Each number is 128 + 24 x the weight over its row's rms, rounded and kept within 0 to 255. Layers, rows and columns count from 0. Numbers have three digits each. The size before them is the row's rms in percent of the matrix's.

# layer 11 attention key, 96x64, rms 0.15, rows 0-95, columns 0-63
099:130087136171132096124092117140138131134136111114170117132159083131129100122111154159094176126131134122117099125144136151164129097100134113135164118129117085077165137099126118163109176122150159
103:125107139128135125098175134116139138111145096131138113121103123129169168156076130138113141167098121125152140135095164087121104153117121106159122161135157140108130121117164109098107181160088167
109:143110140151125191155129102088134166161117056103077147135119174119128125155086139122115117102146129125131136099145105149101140169132131137136130122136161106131107130130104100139098162123139135
101:127157135192183112133077138085145152114148136103119139138139113133129158137141134094092148133115144100128159143106082103111108116121123139135081122131131134130167084170118132127105140163154134
110:099132154127078098157149111111066136105115107143125105119157124135149140119102154097137117135115084109147138135154157102127108146137158085118109101127134132167143144161070151144136109096149160
110:141143163126129125111201109147132099127121125159072111116111119153136130120183120155157115110104141134087126135140117098105191136115147127153108117104139106132160141140113135158121172157150147
106:120116111105088131120151123087087142149143175132098155146110119125146176157116127116140118098180140104121098090112106125163091102130132091101115138130147114138135129091150110154073129106148140
100:146149132122119129158128157150126139110110171130122130141107099148164143138111151134136119149087108152146149185143100135128136132079122161173115111082090083139124113118092089174100116134113140
113:137133151120128122157108116097147183133090156156116127110125125169132134113092133115104096141103096137109107128107144097158164114093126127159196121153139161158144104139150158164092135114126112
107:139108132081165117163087117119113110117119105120121145127124122161115161165115155141150125126141110121108107181149125137146116056135146175150123134092183134111113130165107129096132131159146126
115:151090097105097098118111153147190122117171137138109113078143146128156066131118153157121078142125129101147138130137084118140119127111160124142130104091119163109130141090137140122120121138151146
112:169084177129114165109113124137101129080138127131117133091135081153135104164167133126111119111144164128125127098135115118113105108146130147143091121161118154113060118149152115162132101149110136
112:119112165135101126154140165153126159159149157151124151140130104083108152083135133150077090163143114124121130153136139139105082093122081135131140151108116156110118114141082151128105089108125140
119:113133129154092175085121136094148109126099138105114129133167155129143123143103145155114171169149110120093110144141181129136122119116101115163083081130128163128103132095142126131115162132105089
110:125095124142154108136105140148108094140143144154144127085121143140121146136148101165132107147171095120151112140178129114085184104113117104104129067149114078127127128171136126113105119125103144
103:067126145082140138129136151108178104116157082108105115144154120125147127106143122121145140111142152104158123178116123119124125100137118120101117147166146084160112141098164116166104090135108151
101:129111132085128110117121121107153160157123115121119098086174126161094148133146077148097122105118140130122100147115146150161101194125114095149121120108071111132130114134135083103151135110125150
118:155148114104115120145158137129182135118148112167108114141157119154119144104145107125109139081148105125120161114134125130160108101113149146081143085142129100122156122151119145055121104139078152
111:128178134143152073145129106159131105101109122143095191119159159142135121134095127144090126123173131117113144078113147143169148138158107138113126148129087124110101144134133125131096120107092150
105:065131107142094133107128168140109147096146143155137118111170103144135146133084141154115109087099151119152109105138131139121160111106106133120162150129128169140165126119110090111140143161176097
108:129171117142103129122106158113113155148135097177097099121130118168127103129097128126182159140130091124132069145155100098121112133160095140093088149151114112134146139120159108118109137106124163
103:108137119119161164097162128172091112163125127167104119140152065177146112103108117099119118157144113106110152146109136150097107134153143150164154085124157141093132124106122108112139131116104137
116:106105130102129143107103141138122158142138104078146124164137097113131138143084169127163131151153138149096140097169151108121171170110106116104139110093120189120133095125117123168120127112112155
105:135135096112127125126130120126127085155094142134076097121148128154122147128130123113172140123127154154201127098135124149137080143094140134137134156088138153133144121159098169166101126117083149
116:117122148158129092114129142132120155134106106082140164108091125155077144087113122114141125143154121146146147123165132107125116130101149135107144119089153157095089118076160099150110127151180116
117:146117116108116129129164123094134132107100118155140133123114100092188172096095104127115184172139137160128135125137079174113125152125125122095147105147106164142130143138096120116125147162158131
110:154125138160131159090119140157113122118135122084120140094079132124146126110115120130128088129111147140116094149120156151152110111129129143063131099100135118193138114112133148129149133113119203
113:151132130099120139109082097166141118077132106127123163132171145135156195104134116123132095126116132155127132089133109065143095122150113131133139112142133100091150152095122125117115108096160122
105:098163129120146158126133141090124158103131163096129136115068149139146098116152131152152142151150136137122112083148143123134091145130150086156157120145131129120188171118095116114135134134072126
108:157130117158176138125178110140094155159070127130124139097154108079130143111150168148118106147092152156111081102159124120134125120127136101121108140127163136141121137142164098114098101129110112
107:125126142142130150130132096185159141105145142122163149112104119102147110145122080165135163142137117097167094151101132092133106137127133146111125124135171124165101093145098091116094151108119079
114:099118151140145140124135149134131144094084141099091132161127123159143127161103120158147141149080110133120158123153095145159112086166148067112124147127099174115099100112126119109118157093117120
084:119133161076121129161119137101078156124122145138116138104117146141109157123128127132128138124107129151133199087114121149181119085177143091156129111116144115095168146137135140115160105132135153
089:124113132149118157121132120110150105119115142105084158134131179122090125116158144133159142092168142114114140149155139157091114112129102182144116085135143144113085185079122131114136132150103140
096:127135164144110127089153097152130154133068158144148126153110100114114117145111144135131150207121120135120113105118146120124117135150091122158150130099135131102098160101107129143130201146131112
078:115078188138118147116146109104101151127118127121162103136097143158112109125093132117156131122146123179131127131138123167099092138108141123143135136136128103151088106134176085104158173120088129
099:147129156136168116139112083102143104179173085103127140130118161108135131156165131129130117105129119122151141165094136118137101104137150138134098139122164090124134110124132150087145180151177107
104:102086126153141154112115163080104160136118190113123116157094135098113111168106123140124156159101152111139127124161120146091122148153143093098129143139095161151106132119097111160149155120145119
102:113134133147148143120082162132109183128166145115143162093101102133113090108154177118068106159111119137130149108164131105099176117100105143137123120136126139131136124128119116182135140143150116
098:117168141160137123129117097136137146114120150079171159128076135124126161121126123117180159104126113147154172119116123108111099143091107129152136127149166128115098135113110127174080098119158147
088:116106114139162139116141144138145129094112094071129090157166101140118126144090155086102154139159147161114162113112147109146094106124118115106085132101150126147082104088165117131120130119107128
080:150132140136137104139083103132130156129157115177148115168138096142081096113118139160106103083135073114131106161153113119117145098135131085140155084123139135114119127149130136111115120134181160
108:143121121089098084166154164101135083139129152137136111143106083146130175078124117148112105098122095088123177161130143115136149136107147125141153117156140090133159155133125151098126109122130128
086:138106109090154123131125117153170135150115098107139141119127079138110132081147136114108078099124121145107146162113151162128147144164118125141143154115144122119136147203114110164150158125177132
099:105064169100159113131130125124121106141087138122108099129139138138167090137125136111125113133073144122125132126104099129114167105128108134181132140121108143091075120110147151177107125137164121
094:124161109092126098141146147114141107148160084128118127137092107099097078121128115109123174104123120116134111148085134144135151118108130107100180146137114160145120114090179167102150127149127162
099:137102124154132098126118127150115091107110125162149120147131148127158148140102132127136177149123083159106166084134172151109159122173092129121122153139116174102149123151130172101154156131155148
096:113131134121142165117136106117133098128179134132112145150089138150146076109136101081148140138147119084121106131152144130160103134158103126116081110155111078161160160118156129130118147090104157
095:138097161127118156141091111081178183101134120133119113160147166144115134139103104129104177148092137097115132134089147111151137143114096136165117138121133138153120113162107153144091135146134091
110:141110124136130123115143117115124098166165111155138107123131126102105108109111092124122074098119161122158116114129137125119191108080131159099128138098155125110140107152100169155122092145152185
096:129157165099128137153059138119125105121116099095168105152153089144111155145110103119128124137153155107116099102111131128110150136134154141161118111105074142124126155135126120144169118063139135
092:154127162153109149070161145123097130087104117105086167135100113137154142138105132099144114143115164120109110117137107104092142138149173088167107117128147178134136109122137097140118128158111147
095:165153075125157143123151133104073120144130135134115137142111163158118161133047121100086112163104124133134156162109115131115135145092141137100127111114130177135139145118144122139116111116147098
102:089149133138144134114131125127102147161100125118080109141167131129147112122120146120130177131116110114140108083122158112066173139146149106105110119165173106159100153144148097132136134107080135
096:136120119111130140155197134111150154136131095128155130101108166145118130156132125153119133145133110136125120119139132082068185115174137075113087122159135125119111137152136145091154105137127153
086:135092086118169130066121135144170140103125114164118157161154110146128084141121135144111154110102118104147145123116134136124108123107109145193131162140115116090138144130140104081128093144109143
091:158140141110135117115140117147092089085160104143096121107134113118107107136179138139097144116142163090155135150104131151114102096151123151134101111192150097135088155171130137152156114122143133
099:122150110087169145127164100182153117084136114121129117095120111153122117080129129157165149130092128143139155139140102132148157097121135123123165090092110116136158112122123134089159145125154173
099:176123129154145106166122089139124111130121099115091108116105149140123102162167085118068126105084103116123117122132124129149094114136144172105115150103156093109137121113159085130121133115102160
080:178096132176132150100153088132106143125098101103153159166120152118129128109158130162084125144123163138105136124116133105105103176128137124151148086166112155157104119114110161103145140114119149
091:143137153140124125088073099134129118116142150110126141108132101136090168105144100138116118092079175134151128150105131093100103113151097139129094167107128131146110123133194126104149094131137147
102:111130122142134187102086137085123133146108145130144124114098081150148119159119141158144166116096148125088119197092140103137126073134131126116114111134135149138162106164108146144142139126116117
091:109130136092140103136123179140144096170186122148120076105117103170127152135119147146114123087092143146111115151132108106107089187140099137161147126140134124102151153121107152126112119125146134
084:130171150158091177123147163128130140128125099114166131105154119107157099118076105133141101141121160124097143118128083151098118125165135118126122132167113123149111138167168134106096168106131159
099:106164113104135086134166135148119133123093116144119159150127110125138132094137129128085128189118121169100118076149122107114137153077151126142139111129089140099143131118187095112116160113128134
098:109142105114108125081123127111121115148101149123102153157167101169157131103108131081133145153153107139140103095111104140144175087136075111117128120174102170142126122151126150114173130125126139
092:135159136132100140150108125117155099124123129162135147139111159101148156141147123135145158131145108138138132123140127121135095131142134104137165129117101156101167190077094082077096134080089130
102:131129129132115095149141128100104135112158105155154114130142144118135101098162140100127136074168121142196120125138086127140143140089147129103152094141110123110152068112120129136176107124125088
101:132120130119135121126089120161152128122211135164145112140145115156123131111157109113095108092091095131139110147081116095135098080122155153116127125153140086119124121138142115088130092123108154
089:133128150071116107108105114074123140100112148146109127136149129103151156141120140114150110126129099165132138155083133117127083125119164123154180107075150084149123139125119140099131158131169110
109:086154130091146125155102126119174159085135155102158106114128072128168148104142135142180155143099125116125127138085155123150167143136148120145166140119118110136161097133128131124108120128173124
086:115142109095180200118130160119140116130117096145147141124128105070144094093127149115154123151077114157131066139124142133129135124113132092115110112120139093155133133168131130161124131135116138
110:143155093104135118131156108132143064169143121154104168113174140149130136134136127119130101119147115094138141125080121098150136120129148152133077102096109088105130141116144144100178098116138155
096:126127180145124141127131126067140099087150126131124116114074128132150134144151091089158145129112174135114146105104143118154122125184091140148097132148106103159113124135157147110160134108092134
098:110140119120117103105087147082183156181133104144110128114100157114109128161149134112100140122107143118116107119100135095125168116150108138119121140144141105094138118124126160083124110176188128
112:149118124146114112128135146094106161148144125069114129165139134151135119144105098086116149150139140109112119109124086140096118167140143146127155126164138126137076085093159095112128134066108144
094:131161136131132129101096076172098129126127136122185098097135123116159159090140115137122137127125119153115068123137121113093117122183152100115114132132149118100136094127080105096158154120126130
091:193156108119136114127126125161165152145156131141117122104128137137112148142124129155133124154096117129120108115173089113169142115112089123101170106100100109105160141123126127121100183097136180
089:107125101144119125100134100110109104096115144145143094131137139120104114133169164149156108092074157140136134121107111123102190153175134094142159123132115138150159152160132110083127156158111142
089:125137151118165149139119112139110138135102158111119140133092126128150147169151165124104131142128170097138144152148102113089133129177169159141101083175094153112103140134151118158130142072130120
086:142124124133127093078130132172118121089113166150137108154108135115181113136081111146160149140126167161117154101147132159143161136130136155124144103116116196126122119134172117120151110099138141
104:094083161139129129114081135138138132115109134090192135127143100101098171148101143097144118129132118148133148082115096085114144125124142150133157165130130141091085108122113131174104133122127143
088:103145117166156142145094106116155140139115124055128118163129182125115098128107123114138134149104114108150174166140123101127125141116069150111110112131128111111147097106160085117161144130134118
103:093122154151131120118138171127115155150144137118148110113064107154114092131127108164133123152105070149088144122126146129104133126133144090076163108116102122132136118123095165126176122109128163
100:152159114167097150089111117128137187093124118074135121122136177100182111151112134111132109143107181164131132110152123131126080124149162125125116100132111130136121105110118110128142114154097126
096:100137136119157087130162116146124115136181106112100139118143117120138146085161140128159129090128141134196116138112105143108082103126141161149136126109170094156152143158140131134106140148162168
094:142120099144157145117084087121136128077130144104117164133090104116103096195159130111141099123124142173126129144133119174158114127104148145154131141108102124131093143117152102151114088140152114
098:111101161133097171116153116102098108136137120137121136138107107154185142113071130083108087159114127137146128085170124109176096129155136135133163137137145129132143117136144127113092096142159138
092:091140101109094122161130080137190116114134122130117160156129159131126147121122128112137119131181092131099103112193160150130101132123117152094166098131141104143137150143146124125164103138101122
095:146136093122124096137126123127081120109158150154167139155109154092127152130106115130148186152116131144169105096095146113150106153093137141078114167151125145152131164120112146151112138124164094
087:118119143137134162087156104139078138136110132075078135114137135132126094127124107101165162096107132113144116133129135113100136133081167120076109140177140117172145144123134119099149130127088135
091:089127148173131114136116143134131146097101167135151122145118133116128143185097119122168161163116122077123127164104128132139113155123176098143117131102106161137089108117099107154135158152117086
085:130159120128109164080141122134179131127151144148125138159125079175106142115112139148128131128109142125130114155124114142163086111138094161133116126089111131118142152110126069154142110114192158
109:134151120136128144173074113112118117133116175136132159093122124138134155157160074167088102089136138132124098125137134124119131123101140159138099119124150123171108130205115109125131127129160122
084:126096116125123148137081123104139125118180108120141134178126123136146136136144122132127073088114159102088108148121117110106088130095125138136113131112131136127221164109131141098127130107140120
096:107152169172117164128126131118122153129116123113127169156123116129139135126097153133166125179151148121108096131137134071054127109107128103148101089136137161113115154103119129155105100132109112